From a checkpoint of a small transformer trained on Wikipedia.
Size: width 192, 3 heads of 64, MLP 768 squared ReLU, vocabulary 8192.
Training: a variant of Adam for these matrices, 535M tokens, 11193 steps.
Each number is 50 + 15 x the weight over its row's rms, rounded and kept within 0 to 99. Layers, rows and columns count from 0. The size before them is the row's rms in percent of the matrix's.

# down: layer 4 MLP down (transposed), 768x192, rms 0.164, rows 611-619, columns 0-191
# up: layer 4 MLP up, 768x192, rms 0.173, rows 612-619, columns 0-191
down611 090:63 57 43 63 48 66 57 37 41 48 60 44 58 27 49 52 41 50 45 61 30 84 54 73 61 39 64 81 50 43 53 31 34 40 44 37 50 31 90 54 63 34 31 62 43 56 47 60 75 67 46 51 57 37 43 37 55 48 33 66 36 80 10 72 35 45 30 32 49 68 34 50 37 60 36 53 67 24 42 33 51 43 51 39 24 28 63 32 58 40 66 53 44 45 54 84 37 31 59 56 19 53 34 55 41 63 33 68 52 86 39 37 79 39 26 31 50 45 56 26 58 38 57 56 43 41 37 42 62 52 63 36 37 44 41 45 38 48 35 64 53 50 67 63 56 19 47 20 45 51 66 34 40 58 50 60 44 38 49 83 34 56 40 50 39 36 58 69 19 42 56 59 51 56 69 27 29 40 59 42 00 58 48 25 35 41 53 54 53 37 33 52
up612 104:53 59 99 42 44 42 52 63 56 72 40 69 48 72 60 50 24 49 44 70 54 35 38 63 24 69 37 42 72 55 41 65 18 34 49 68 43 45 28 46 54 48 51 47 44 65 80 59 52 85 74 32 59 51 58 43 58 40 64 50 38 59 51 51 49 38 70 45 46 49 55 70 24 42 46 56 60 69 55 48 78 30 55 30 67 71 44 60 58 61 44 58 63 41 41 46 48 71 56 51 47 35 62 66 49 37 53 51 61 79 27 70 44 39 40 42 66 80 43 58 58 47 52 58 85 74 55 44 59 63 29 63 55 84 46 47 65 25 64 40 47 56 57 70 81 37 56 39 26 62 58 62 67 27 66 67 30 50 37 33 46 59 99 66 61 60 51 19 52 48 47 46 60 48 57 52 68 52 37 36 33 55 50 51 57 62 76 68 57 69 61 56
down612 104:55 65 57 36 54 49 63 37 31 62 74 67 65 56 35 50 31 39 19 59 53 68 57 32 27 56 50 70 53 49 32 36 49 37 15 61 36 74 80 79 36 73 52 29 36 49 35 14 50 39 45 48 30 32 38 55 30 36 71 48 42 68 36 67 57 59 48 41 44 59 54 59 61 51 73 66 46 36 53 43 81 60 49 36 45 42 17 44 55 52 49 45 58 27 43 46 22 52 36 30 04 64 48 70 57 32 62 46 38 45 44 54 32 26 13 51 48 42 59 53 49 68 51 59 60 60 41 66 39 45 80 27 50 36 61 45 23 59 66 50 43 66 77 55 26 83 34 57 45 32 15 51 52 55 57 63 40 56 48 21 44 43 45 33 50 68 54 61 45 33 57 71 43 51 59 62 27 70 61 46 31 60 52 24 52 50 61 56 32 46 50 70
up613 108:59 66 36 32 64 51 56 47 37 43 44 79 48 66 47 39 35 26 46 36 38 15 46 50 56 37 61 46 39 93 56 29 39 71 50 50 57 37 56 68 46 53 73 43 45 48 40 44 55 40 24 62 46 42 58 47 41 59 69 74 67 30 42 73 73 25 82 61 64 30 49 50 45 40 51 44 62 84 64 50 58 32 55 47 38 50 61 21 51 58 16 42 50 82 34 43 43 50 45 48 57 36 55 56 27 52 41 69 51 47 44 68 59 33 56 78 37 66 27 60 53 40 64 73 59 71 73 46 70 51 43 52 45 51 68 37 44 30 40 67 38 28 73 77 47 55 58 34 42 63 35 39 58 43 20 20 60 44 44 80 58 56 89 64 56 52 38 36 49 26 23 77 64 57 50 55 66 51 92 65 41 48 62 51 40 62 64 43 41 37 32 45
down613 099:81 74 35 30 39 68 67 60 44 54 63 35 28 75 46 35 84 54 55 24 26 78 77 37 37 76 64 67 83 46 51 33 54 57 35 17 41 43 38 36 46 64 52 24 42 75 38 64 37 32 58 68 64 32 15 23 56 54 65 62 86 31 69 61 84 58 50 59 17 61 41 26 62 60 50 34 58 45 75 48 47 58 36 54 59 45 88 51 28 61 57 50 34 67 50 46 46 55 50 33 33 40 63 69 50 64 55 63 50 41 58 53 42 61 54 43 51 63 59 63 85 45 47 63 53 41 44 40 37 49 57 62 43 47 36 55 37 37 53 47 51 66 67 42 30 60 34 59 68 71 46 51 44 52 52 38 51 62 50 21 41 57 64 60 47 32 52 49 50 52 36 51 61 62 65 79 37 43 50 49 55 42 81 39 59 54 83 74 36 50 28 56
up614 113:47 67 67 32 66 65 64 54 48 63 51 58 35 51 50 71 70 31 58 49 61 68 25 26 30 47 46 39 71 53 64 40 19 49 52 72 43 47 24 48 75 50 36 29 30 73 58 52 42 49 39 49 54 39 69 26 79 74 77 64 48 41 59 62 30 61 70 19 64 57 75 75 60 31 50 57 57 51 67 56 39 24 39 28 32 70 44 39 61 58 44 70 65 40 34 59 46 48 63 25 54 46 58 28 47 43 68 57 46 54 46 28 72 38 32 49 59 58 40 11 40 34 48 38 54 46 40 63 48 49 51 39 70 53 52 43 21 42 53 78 48 61 37 47 45 41 63 48 49 55 69 50 57 25 57 68 24 79 55 52 51 55 46 51 63 41 34 36 51 16 54 55 58 38 43 63 71 58 75 57 53 69 34 74 69 35 59 32 16 69 16 72
down614 111:55 59 39 65 48 52 42 55 66 59 48 69 61 81 33 41 39 59 35 62 48 47 64 56 62 61 67 38 27 69 45 48 67 61 32 52 50 63 68 83 54 65 61 54 37 41 30 66 51 75 47 71 46 52 27 61 27 40 11 50 38 59 11 49 31 40 65 65 67 32 50 38 43 60 28 50 39 71 57 47 26 53 55 67 92 46 36 58 54 20 59 40 55 75 39 45 39 50 14 57 58 33 52 73 44 37 74 61 63 30 42 56 58 85 46 45 42 34 61 43 58 54 59 51 29 65 45 25 60 75 52 20 54 43 40 41 72 11 46 49 46 45 65 34 31 45 46 35 43 50 64 30 27 54 39 34 38 25 46 41 50 38 44 54 28 44 40 66 43 79 55 37 57 50 63 38 29 35 65 52 61 51 65 34 23 68 62 31 59 49 80 56
up615 104:42 49 53 31 46 59 43 56 43 53 33 44 60 46 67 45 48 62 26 71 65 33 94 58 50 62 64 51 76 40 68 51 25 62 48 49 02 38 58 69 69 92 71 64 34 27 42 66 35 53 53 37 44 76 73 18 53 46 52 60 44 52 44 60 30 43 63 46 65 58 72 31 55 56 67 72 49 80 58 66 67 61 27 36 55 47 51 48 37 34 31 58 65 33 60 50 72 50 59 18 63 47 48 42 42 60 53 44 54 50 52 43 55 32 42 37 61 64 48 25 54 52 52 38 55 82 59 45 50 62 27 46 43 42 36 38 29 37 59 76 44 50 30 67 60 32 60 60 50 56 41 59 60 32 50 41 16 40 64 57 64 72 49 59 58 38 32 32 73 55 44 48 59 52 36 36 87 67 47 63 41 25 57 83 42 74 44 39 33 39 32 22
down615 102:50 54 65 27 57 50 12 44 62 66 20 31 50 56 45 67 77 63 70 47 42 39 50 59 54 49 39 57 41 21 44 37 46 44 38 44 36 39 42 39 35 67 41 69 65 42 29 57 29 44 41 34 45 69 56 33 54 67 55 65 66 53 58 64 17 65 51 45 49 45 50 67 41 53 40 66 37 70 56 60 46 49 47 54 49 33 28 47 30 24 33 60 46 19 65 38 57 62 46 48 82 59 39 37 38 29 58 59 35 73 56 25 53 74 59 22 30 53 25 52 53 22 55 51 28 72 49 66 66 53 49 37 43 45 56 67 54 49 40 74 58 54 44 78 54 42 38 61 65 55 23 42 62 45 51 32 71 52 65 63 62 63 18 79 81 19 61 31 37 65 40 75 46 49 48 85 67 68 47 60 57 54 66 48 29 63 60 55 50 33 25 14
up616 095:58 68 35 21 64 41 43 43 28 38 72 86 64 34 54 38 32 63 31 51 44 45 44 09 45 48 61 69 56 54 48 76 26 25 55 53 15 61 24 76 44 65 71 51 42 44 62 66 38 35 64 48 72 43 32 33 35 46 69 62 26 53 62 46 76 51 55 71 56 20 73 33 45 42 34 56 60 72 45 79 69 44 23 40 51 71 40 53 38 50 63 50 62 49 61 58 73 28 69 16 36 59 38 35 55 48 42 38 60 28 51 58 28 17 41 53 36 47 36 52 59 62 46 33 62 35 40 45 33 62 61 42 58 47 50 47 66 53 54 72 65 33 57 64 53 42 77 56 47 52 44 52 34 45 45 61 84 57 49 45 50 49 74 59 26 43 54 41 77 44 48 42 64 50 80 29 55 62 50 79 71 45 66 29 46 51 57 79 50 44 64 56
down616 093:29 57 50 50 67 48 41 76 49 60 52 76 58 48 60 62 71 61 81 46 59 24 39 68 43 48 53 79 33 28 52 28 48 48 71 86 42 38 50 44 45 55 59 46 45 69 70 16 46 54 27 43 48 59 51 57 25 54 50 23 58 73 45 72 25 36 52 35 47 54 35 75 54 55 55 55 46 48 76 83 52 45 56 45 41 76 74 26 60 61 55 58 36 76 54 38 33 39 48 51 36 41 68 66 21 67 12 36 63 83 55 53 53 50 63 52 43 68 84 49 71 67 45 42 49 53 84 37 49 62 48 36 72 37 47 76 63 40 24 35 45 37 15 59 54 59 48 60 51 61 43 56 39 55 46 72 55 47 60 46 59 41 52 51 33 38 43 73 73 31 51 44 42 35 28 33 36 39 52 44 44 81 40 63 45 36 51 44 65 34 54 23
up617 091:68 53 72 45 62 25 47 75 37 66 60 38 30 48 48 49 60 32 49 39 32 52 44 49 72 53 57 25 90 40 59 52 39 53 65 63 19 68 59 60 45 72 47 69 71 56 41 79 61 40 42 27 45 39 39 73 46 56 44 55 41 33 39 75 46 52 67 43 62 58 56 57 34 56 50 52 55 60 78 35 51 22 54 46 44 33 19 43 58 23 40 64 53 62 58 43 80 71 22 49 42 46 40 58 40 36 33 35 52 51 12 71 28 46 49 54 59 48 35 58 37 37 60 49 98 59 27 64 39 52 56 54 41 49 52 54 45 58 31 51 45 64 18 65 40 46 55 48 60 21 61 90 81 65 71 63 42 57 72 58 36 74 80 47 36 50 46 38 59 62 55 63 51 44 53 59 35 73 70 47 23 36 77 36 45 68 42 54 40 40 39 43
down617 090:10 46 40 90 53 45 54 35 47 51 46 25 43 83 38 50 58 56 74 33 70 73 31 47 47 60 54 63 52 41 79 32 53 56 35 27 20 34 43 39 33 40 45 63 51 37 41 40 62 43 69 55 53 36 59 51 41 26 67 38 64 75 39 59 57 55 31 50 70 78 21 72 47 21 39 49 67 20 40 53 38 51 61 61 55 78 60 62 80 36 65 53 62 24 46 45 42 40 50 35 31 88 36 71 56 43 57 67 64 27 35 63 55 38 29 64 33 60 25 60 56 50 48 50 45 31 30 45 56 43 52 46 48 65 51 47 45 42 37 58 70 22 63 55 52 41 44 54 56 20 42 58 57 75 65 58 44 39 53 58 35 61 37 65 29 54 27 64 41 66 47 49 48 49 50 39 39 26 42 31 75 12 24 60 42 58 57 27 42 37 59 46
up618 094:68 73 69 67 32 36 40 57 23 68 74 68 82 35 42 40 60 48 48 38 45 52 48 38 47 29 39 37 69 56 62 28 36 22 52 59 56 48 47 53 53 81 42 49 45 25 64 47 54 43 44 41 33 47 38 71 48 44 69 66 45 33 47 54 55 46 45 27 47 55 57 49 63 63 50 41 40 53 43 95 72 66 48 45 38 62 60 53 32 35 26 38 42 47 32 33 78 40 79 14 45 06 62 43 58 41 50 54 46 49 58 40 65 56 75 59 62 44 54 39 54 82 48 38 53 60 67 53 56 91 58 72 57 67 61 38 34 24 23 29 54 53 55 75 51 82 59 41 53 57 63 45 74 73 46 50 58 64 82 49 77 53 46 43 39 62 50 56 77 46 58 49 49 48 36 46 66 39 68 60 40 51 62 57 36 30 23 59 44 17 66 58
down618 094:90 57 08 61 46 64 50 37 69 50 57 31 54 60 55 32 46 43 66 47 44 32 43 46 46 66 52 44 66 37 55 42 47 45 44 58 29 54 45 28 16 25 42 37 77 36 45 42 45 54 47 52 47 45 21 54 65 42 29 48 37 83 44 47 30 52 61 62 76 79 56 62 60 73 48 42 37 45 73 53 36 51 54 43 04 49 45 71 58 70 24 63 55 70 75 58 52 53 50 47 39 42 49 40 64 28 69 29 47 60 36 07 49 64 45 46 43 56 44 57 17 53 54 43 65 40 66 85 63 41 22 58 54 45 39 64 48 59 70 36 70 48 38 54 49 41 38 69 66 42 51 57 72 46 35 28 47 65 44 62 72 48 68 72 37 55 81 46 73 47 40 48 45 46 55 25 58 58 51 32 53 47 29 18 77 45 34 26 40 47 38 36
up619 102:56 73 47 34 47 52 48 63 28 45 31 54 66 59 30 44 41 50 49 38 36 25 28 36 37 63 58 40 61 54 63 58 58 59 46 61 49 49 62 73 35 64 41 54 25 67 64 41 47 40 36 33 27 59 62 35 83 62 40 52 58 45 60 39 65 32 60 52 40 29 75 53 32 67 40 54 39 58 64 60 83 75 69 40 31 46 29 44 41 46 18 45 84 49 49 31 45 57 47 39 58 53 52 32 25 62 37 48 20 33 40 51 38 41 29 60 49 58 38 32 45 37 35 55 46 71 57 23 55 50 61 63 25 48 78 24 60 11 26 52 35 48 41 70 36 60 75 42 47 45 64 42 25 20 36 70 68 66 42 60 52 42 68 29 54 72 17 68 62 44 43 47 90 53 45 47 34 29 83 45 44 46 47 47 59 52 81 59 37 38 60 64
down619 099:49 35 17 35 74 72 62 31 47 63 57 32 51 44 44 56 69 44 29 48 68 69 51 42 50 63 38 49 00 66 25 42 61 48 66 73 59 52 66 47 28 28 51 39 34 59 48 46 53 47 54 44 51 31 63 36 57 52 52 19 56 46 78 69 71 68 37 45 59 37 47 56 56 50 41 65 65 55 65 35 34 61 29 47 43 35 67 59 61 69 57 45 62 33 64 14 41 68 90 49 42 40 69 45 41 51 19 49 54 38 42 73 51 44 45 41 45 49 51 50 35 37 29 62 18 25 50 71 63 38 27 41 31 78 40 48 54 51 66 39 46 49 55 42 42 18 60 50 58 69 65 43 52 65 57 35 67 65 44 38 16 12 69 61 62 73 53 16 55 55 65 67 38 43 27 79 60 34 57 65 49 63 31 54 55 48 49 34 49 56 54 48